From a checkpoint of a small transformer trained on Wikipedia: 1.4M parameters.
Each number is 500 + 50 x the weight over its row's rms, rounded and kept within 0 to 999. Layers, rows and columns count from 0. Numbers have three digits each. The size before them is the row's rms in percent of the matrix's.

# layer 2 MLP down (transposed), 384x96, rms 0.166, rows 98-120, columns 0-95
116:462568508587555496435609546569463456572469462530413487487508514523477513456501468539485433495530508475430512562532448530447556417587484570455464479538441505579399513480497614450362464509456503414476435562452462495445459448520556419530579488564529514476497537456565511463454499503498442469
101:488492469561436505488543474489507532565438581351452464513539533521495481407518571457458489462564507435467470480504573505467502500566542664493457532497420482511569522451568511487547467494474475438490354493616507598522478505478483454482580481502518530523494485479441527473489511473393583470
092:567495556422480548404507433484522457513542459560518491504531517526421511470516493541422495440497505489567484510495490604536453447538568534492542512557515453476531468409590386449521526571482551652499522596495540475391506535496489536493508528588547427473465541451451422516546496594563537463
099:482408426470498467586528555541452483451466501523440482534445463498507550529561490448586472380521513462581479528506484458500568531484534451538589454480433531494516458470526404558492509502489553569498592436457481480533528553494616577412447463566552541452445457514497521434482503557469386400
106:401499528499464530463451506524526499599531466457472531497464450524474508562433433546439547455576499484573533537525471533462530402504530442525483486436517502528523535493554438549377529496410420482555495400581459511520508425392531543442486450583525547510543471552497398556480574541554581438
093:500434467527589446509425571543492413536468514543536468466566550544505426447479438582538495403465464479527529480425520514629560613462540454476466459558475479567507522509417490520454564476528493561511484436547533516541470557583592569523582427478502574596480538501466550475498449477532447512
100:438488537487572327471463480492478573525606420508527471485514516526469523544524480533521526521428546528559475371468441515472467524495493540591473405466540485590511583573524480571483494493558550508546475547475492486494537500562459478587558391502521491560542540507532598502524612493559485515
093:478483427439512482481464392548481421481561536471470463423508513475460424447476460499495442443508567468487601510527448416534504495493473510508456557529533488441521555435560497449449404548495446612525576504468518487456453578553527480514527633457544515458438401494462542519541431624553475461
102:568578510449518429592546429536498502556525522406413491563565502523551573469513373530480511518463490514494503466518522567570418567508603455523508554515505448537535489516417430455491515601486529414569549500498463510498509482494529529455465493460507535514488433435436366409468587529460474481
096:524522544462450461497527552550536579496469594500480606617385585560517528527538487538588541516558493527593435551573449503474528478600536417452478511585445503565491476483489513466465501480494445508527457410567424504530555524521547510448482466498456590508538511524508443359478504537549511492
098:454491461457545541494534608443550508472545490598594482517433470559494431391515562456532533464422463482480426495422544537498544472492480484530467533600527585585449461533495453443523512518513547530505586582533441514392431551472491505548409472459474565519492508556614500475555502471513428542
101:364521628555508326497522503532508522456547568395497508452485565494494518526495526543498550492425507499482542442505502464429545499378472488580493429468448512527499500375441532589525438576461508483535506557423540520506537504429484495533509537473494520551476560527442445493497537439462528522
116:465550506588575440514494535553515448551509527488504428487504483589436549519540506483462431504422544530460492525500468472524559494475469494511409504514499437516488541406448446501529621401487546439394591543465493465573554543678515415518512523531471466603468499452493511509448465462440492527
098:522494472526500545527534495578473543492426486533430558534458498470495455439483410573559553485509358513440550497547394537536554547559543393508594452571553470483510548478615489429559551514442503449393462462497545514427485484554486473405487476536455496539526466507501510485542426572499552442
092:359412560554417527551500501554498467529492516446514551461473547489536496570425507574482385503459513503503500529449513543476412550457469533413438528468550553495564468500541590534565499522557519480465491489445518551474487461501469513546503467436577540438483624443501459432397531422573569537
098:501446449595485556506515472521550441516514516535520524490502479439544479502586532496558575502529502484378482482455505584545491531475558431499506559485504558433527537456568408531512470531498556486465519536418525401541562422467453455560400616495561499536579451471410600594523495493448495420
096:460522503491434547546478584509415524364512384460501488456403467439472546454508487532409534534573508477577499534460431462537472545533538577568467508494480529545482425453483533570527484434533475517509525507523540516468614467516497466546496514551539476501384458587362557528498463488582466487
092:506583476562472497501527566489441476459491526380546532472481473418613537479483502518514447560448527567398488556537551482486492511455431453493539578537460535411547495532525522426429547507542419498566555567499561471517480406338494440565558401559511484491525468533541539491494445513490518469
086:573530578541507610504462494499479469493479534489485473457503519497432516458521444466465587429469499539548547498610606522561487490457484399360509527551502597473461444568539569505472468457523477562544556428520518566489492440489493438455458541418394431582438551511523562542501551459510471521
113:408501482514555435447477537482421519464472581452431586534489550486392545554603595435503519435485461528485443524525508533556548608460537554492497494597471549568511612529525479464577519499570489521562414595547540561521485539507504451443442475534502467466414509457537477526461509520533512574
083:567500478531478410398544479516470582630478558518494544394567487417580471508476530449480513459592414500476584530528555533421521480504537441514449477471493496556491538532541394543479489524509550532432425529452464491460540514479443574504502450487481465490487572434481481506574510466516553350
112:480509513453419485541410545448554529458449522472440499520501514428453453512546531501511465497543510595574496450518564487489602459441490450512530543526550512562515485520481500419434443489463583476510535397498567465474552568597416502409555584544548464601530531473563475554546521553572375496
089:490499504457500528504500486524471592506486528470498522535531494465586557541591517384488465453502531517391496506551388531548559578538470529479469472473501492524495476490562455494562513496623476461474419589545477600462485470571464555503451557515537417580496501544516482401474451555511395367
# layer 2 MLP gate, 384x96, rms 0.251, rows 99-121, columns 0-95
101:549505467481550446525533389565484535549522507426510510479468422468492457472495494325458529507427457470475396464501549554455566458498538515473458500447447519570462501499498558400577561535518504511576494453431490530460472504565494551483533437480466547489597486581427565412524528501439461601
083:475367565516558517577507519428594477571428500502486464536403476428489521563553519429504486556497456484477465511591439465550528555546471506615496468559546498522565526530484516527481474449587519379466442482471466598497522439560566427468487496401473460527565499470510556457461474515417524480
109:468456493490465507472576590428470528490419513545519476513470521489478528551494598519555547469393529513480524511447433480516563508466534547547536523500472519454565371547465507522429509560529568534383544467517517507522548496541540569430532652473484471337445452544512516461541548545504562482
116:515540499563493572604599527520430578444513523478504504575515464539510465501487564498641518592555472537461399488444528508497522489443526612484492557426576541549398497526532553433552547441417496496513540532441490467494470453535558429553477611509504518468499524451461572500473591475476507505
094:551463469521438553489482578482595528601547530518409519486536491466469482506469548503428556560632501467515483462433555498434454509498507480436467504501576439597474507401511495600480447511520488472593508508514500580540452457489478401371469453554518490481517498512557347509529468506479485464
098:428534489474492513454476524472473371539481427452491467536508582521427589498406553515577530487442526582492462570480467425477431523526515546546481439519438564457449438544481537511526530483527401553542487516432557428502401526537515482482630476596516488451621474526535476579517538501534472505
091:488557466389493477521478445571450528456480469474466427528599448370520447458533556498408456585530523549494577463433477474542462531546438365449473483516475424478509495504584521457539473470472573476493587437517530492480426558593513505474501497539575510539513507529396526517496444429575490478
095:539486502516466508547427562529480536525530541491511458514513500538596519484352438502496509559486442542616436438364477494534451422484499488481416448564576544454515597508473471514496556545488488518521486481520446457486568439560529470459541457572520524398463504477461519549488468566619515609
093:559507451532491603523549482479540506480499499582468449411499468520470450579549486559526500534386521438470485469407391476478458455478480487495546560490541561531376592507478504558450543595475506462479403571472529443553528472423521566441526590547488428475528460437482501500542544525471602477
098:530437561516552543483505550493517410556485502545505535535546421499482582548549524426511454525478378454556482480558465505489532410444502480618471541504484529486397551543516378505476493502487608547437495565539503481467487478464421517580549506524513450520545607507409443476509566508558427579
091:493514568477542516525472530484570524484616364516425572527483537459478460561532490433477391583567493554514547491507468414500533584533494514486457544535436562537401492517446493457420465541451442455409464427449558517592523557449528504428404436495458516473525494507511469522520475554561546454
120:480514524539427482423441541503480473553486478475470470513498464535456541502479476482524500463468514540470387590472517348529503473591476447548495408477539540533480401540438430558507553534486460481416496550619438509531585418450543432563446413551467482492479465442532494423471427427552493517
093:532479503437544504431467528478504447540560477459468493563514399516569452480440530460537512561556396509572569515522517466471576666513527405417467509466626448597511530564597436577533469458469447525486409518491529539504469454520546488514489529496460550492524532557573466506523484503516427482
090:560524492495483604451530580572440534491464460550528525465559642474495515440478512444535482452524403556429494470525491493421459486493524482492445504485594486424437468550518420457401541480525532568521546466538569511582468562509544538469511574415451501551591491580482453559512503522533387524
100:585537484398477475517469449499513472491523499581475493619524492487483528498467509486412428471449504452572471545503499509563405469481484539516486461585481436612443479500550516431515539525520466513511444437472508614436415499515541486440532473568453517408508504583498449413364494608523459493
095:595523531535574582664471493567466556477492512550559493557519459492436469460572455479517462463463434501485462494511433472518466485541497598470585506503556458494484502481469520528494446455495478410565503441461570453432453470509466497484405501467533499624501538533557614512453557513375470462
092:449496488514474511476577404534541465601518530529452541571492499463559447509513406608503549617519586598503523467493475524467498480567474526479522516489512471544598417433461418518514478529435476467506520536420497502434501524519535484495504446487413540544554434401425551448586471552482545607
084:497537429545517457490395498458594492547497507482550470553550438587401586434566484503484457566423519385453488513577553485576503483481582518455441514520477503410530520488407543517452477492574494482480442512591547554524468436536469414463548491434488501532459452433445481573438450481525435459
117:533483480532547477511509556523527548459401452564551642631458546456504526483596513376544548409540548527443420469495543468547536470447550502461503443542483468556480502457486417459574515514535467464461573433503545507420443535594504502451449497466524579518523507438533512497500511522561550587
080:537550424536449407413543531404514474534476528563416554430483460462552517489430581467468473495598474523575458522549512521476440526529552501530542567421480534395495497446606504550533501508528547584531446577512555520524448539521432570497536576517480436521566533513557356505522491506525497486
095:462484514461564536570557638449408527549586478544454481429486451546432393520425580430487377506541531502465497507543489509475418484486528487495384499419550449455535508528534447550476539487571587589532439489497505556520498526487465530566524468549537443528485454501506452518513516436483395511
088:468502493434568530449431432559406519585446538501468446490501434468508451476465500451548494531527489621476536430436457527493453457415496485523531502516510595513545528413473381465593503461540487529491530578528450549560471412529480498471510542506501517615439525590468499461387446511535533416
101:423485571426472528531567551405465496521527476508546482501490515521473454417543562506530509411506534431559553564495468500495531443563425502577424467497451500561582458559517456482508461418495518464382455414501416513502516468553505473604436418473495418408485452544448571518516546488501500606
# layer 2 MLP up, 384x96, rms 0.238, rows 99-120, columns 0-95
092:444582519561469482485540461467556605545395505510482546455529397560493524552504534483423545544533456438581476556517395517449521509427469545439531545474481498558598533531513469497513548505493571487557458557551442535490484509550508583504573522511476557576525495563481505432541527523402493653
086:458430581426502487480508403423509454576430519461370547515525521476562548478497489456479516478486540486548540467484451475518549513601440532524513411410536506581625526501540483505636551468449541443483429488486474501499476515496503569540531503547489518520554510541500463393472580544493603567
087:508464457480463442538503430518526535502546437441428509491579399408549479555582519496538483484473562600559526614552422404432521567602494533509444473503459556512563483499515492576534528504569488556539541494443453496556512481517506489484507400605565610595493457523514488447479524493528469484
099:431515620483483486494520470546389442521525416488517458435452460486542517497451511528540535540551517492582511552496507559407446509514519382590434509515563518575542459527546529456474543536500521543554508383503407530510493481408525543459548482588468395467433457420499496536553517447587528465
097:480498565540465521549537627517452507466570437434509406431426588476565491540514481453537492578443460512529425510555555531479449448515535398593585436399473458444507563470532550543564492514469511494432496489577537475523542427430461564547559459465475533503515399458429548528499514508493463519
103:533524481459491411437507437449537570531519538508543469474538491495492447514476531393552510548417397544605479397484421549410582548511587493469477527586558383545566578509565519504569524524497558470556529425494466445506503589461535548514517518490568494495469547546463524439553554508514446480
085:516461436417588530487503440573571495515457464448453613435473439525474428575561522519605431561584460534515588585549524548426545507504499531522485443529500548488467508513447512450532498455482465495560419546448451467436438479467464532483531499443414397526506605525472486541550519539419471536
116:425441491517449568529497503456499461586419579506488463485418453476555508553521604419541535483448505469452491540413544537499459396396402503544494466484489481524479535539457523472583472432518504541507482497533421474445487533509515460569509535414530447408493525549529650597453453502494481555
096:481507445512491362518476493490543481538548529483549507508529464548576567480467546458583530519491511560518653494504480521463467477523495582554494511519420453512516445551469502555651464502506542583499545472563489409526492412449474577535537439459598494526388512523510494510455477518581407456
091:529452464409560511495477434538464483456456478446536490505470438499437528558351424480467511457515550510493461473598413472469602476448519487426484494613520495473449562567429458506574593504462584502413554527515501480514460573503516514545454503460445534478543475411464426503559479421558481560
094:528515483446441554556495553487544632467519493509476580502447515575443465513509503407490434498552470464431548502500486380520554544475630563578547511521439582554392515480458495514436535532474497520459542529497575529529463518466406433453417492515540435556530467474509506612501519550467536428
115:427482417457592488578524510510539492506520484505496540497471498403461584546451524500551544526591531473511500512502522508503486511486597425506579560462487403488498612468578513567501464467499619405513462430444492535482419537446504446529481538490544446537514535585456393497602493504458444410
093:428517572616499559498527451463460504540463554583554445506450528469534541446560489505455480566455572491424403443441473492456492410483448581579507468479431472476476503423544495367493501491498544480545531447482466459463540425522394490438532456527507422551489494571410441502497515446423537540
081:592495534548435453423487514493423457480503475599537564388488634531432500480522430531513501505536466511459556491519495515379424568546454508489489436469532580497422455582522432515350514499561496527589544524499545541504476587537544509501495529476537413539522471532522515529517533492514420479
087:584500479442466466431448460500603450484498564534475611534519517496473492550537527481436421430529420376452535480423446492588456558394505499522498516557559457522466498508494560441497459447459488460494482412490486525555498527469524442493439444532449446437569423432498491431406507558403500471
102:413445424576504494481511575494555475546477486506538549461493520539482553446477569511381582481417501450543599439552563543457425504507524477493480478463530489594427495533532449547447500567564522524492527558506401441433434497626432458454513594480525482476459534487508534514486625467549529493
096:512487416536493554469461421495503524549438544591442534544512398511540444538540548569463512567539469538445522451491497533521536421495501502517414525559486505509456497417436492475535573598385564416493504510465411451580511581514571431577491504472478568511557484395449503434568522559541523512
092:459536375554508462432372469478552486513483515506548477536516413537443614431570535552486543575425546417443509504451498501505554490535580509486455478505518462477481527471501583539537556471565533430470454525498506507456409494555417498480569521542594493513422531427521474497394432516543425488
120:453507514395475514504489494496573472480531533488500595473559521471476566530514568528416547475493506436386489504526517524438465521376492517433522479534402563511359513548450482460455499500524532477548380514583424534438434526568555495489510535586516606590474510506463542502450537573517473492
073:535488551507540600492543472553510503428554441429504397603521542475437418545497431471475525573472541424506476558521549442494580526594402606501501499512525438560470421490523507420467489498429463476427567474457480559493571439401493532518478454464569534459460536465506593504524455488562491494
099:571516460566474490414388439504574527408396493490490532528462513424492523516539474514504551447458463471502538502414423483559567560413469529454588580542434484525432460474513608578550444538483538452491529523528484463512540579536453475453501560529468523505548396456499540444517524572525591452
087:521482490607481507511547586567578493469502508509585553444489618494546467548457533599533505544476463453500535542519479556520518499570520534429584438527439394520408537554501541488424537523545443507535504470444577399517514530467565535531527521466443463445565542437473562554552516437424458586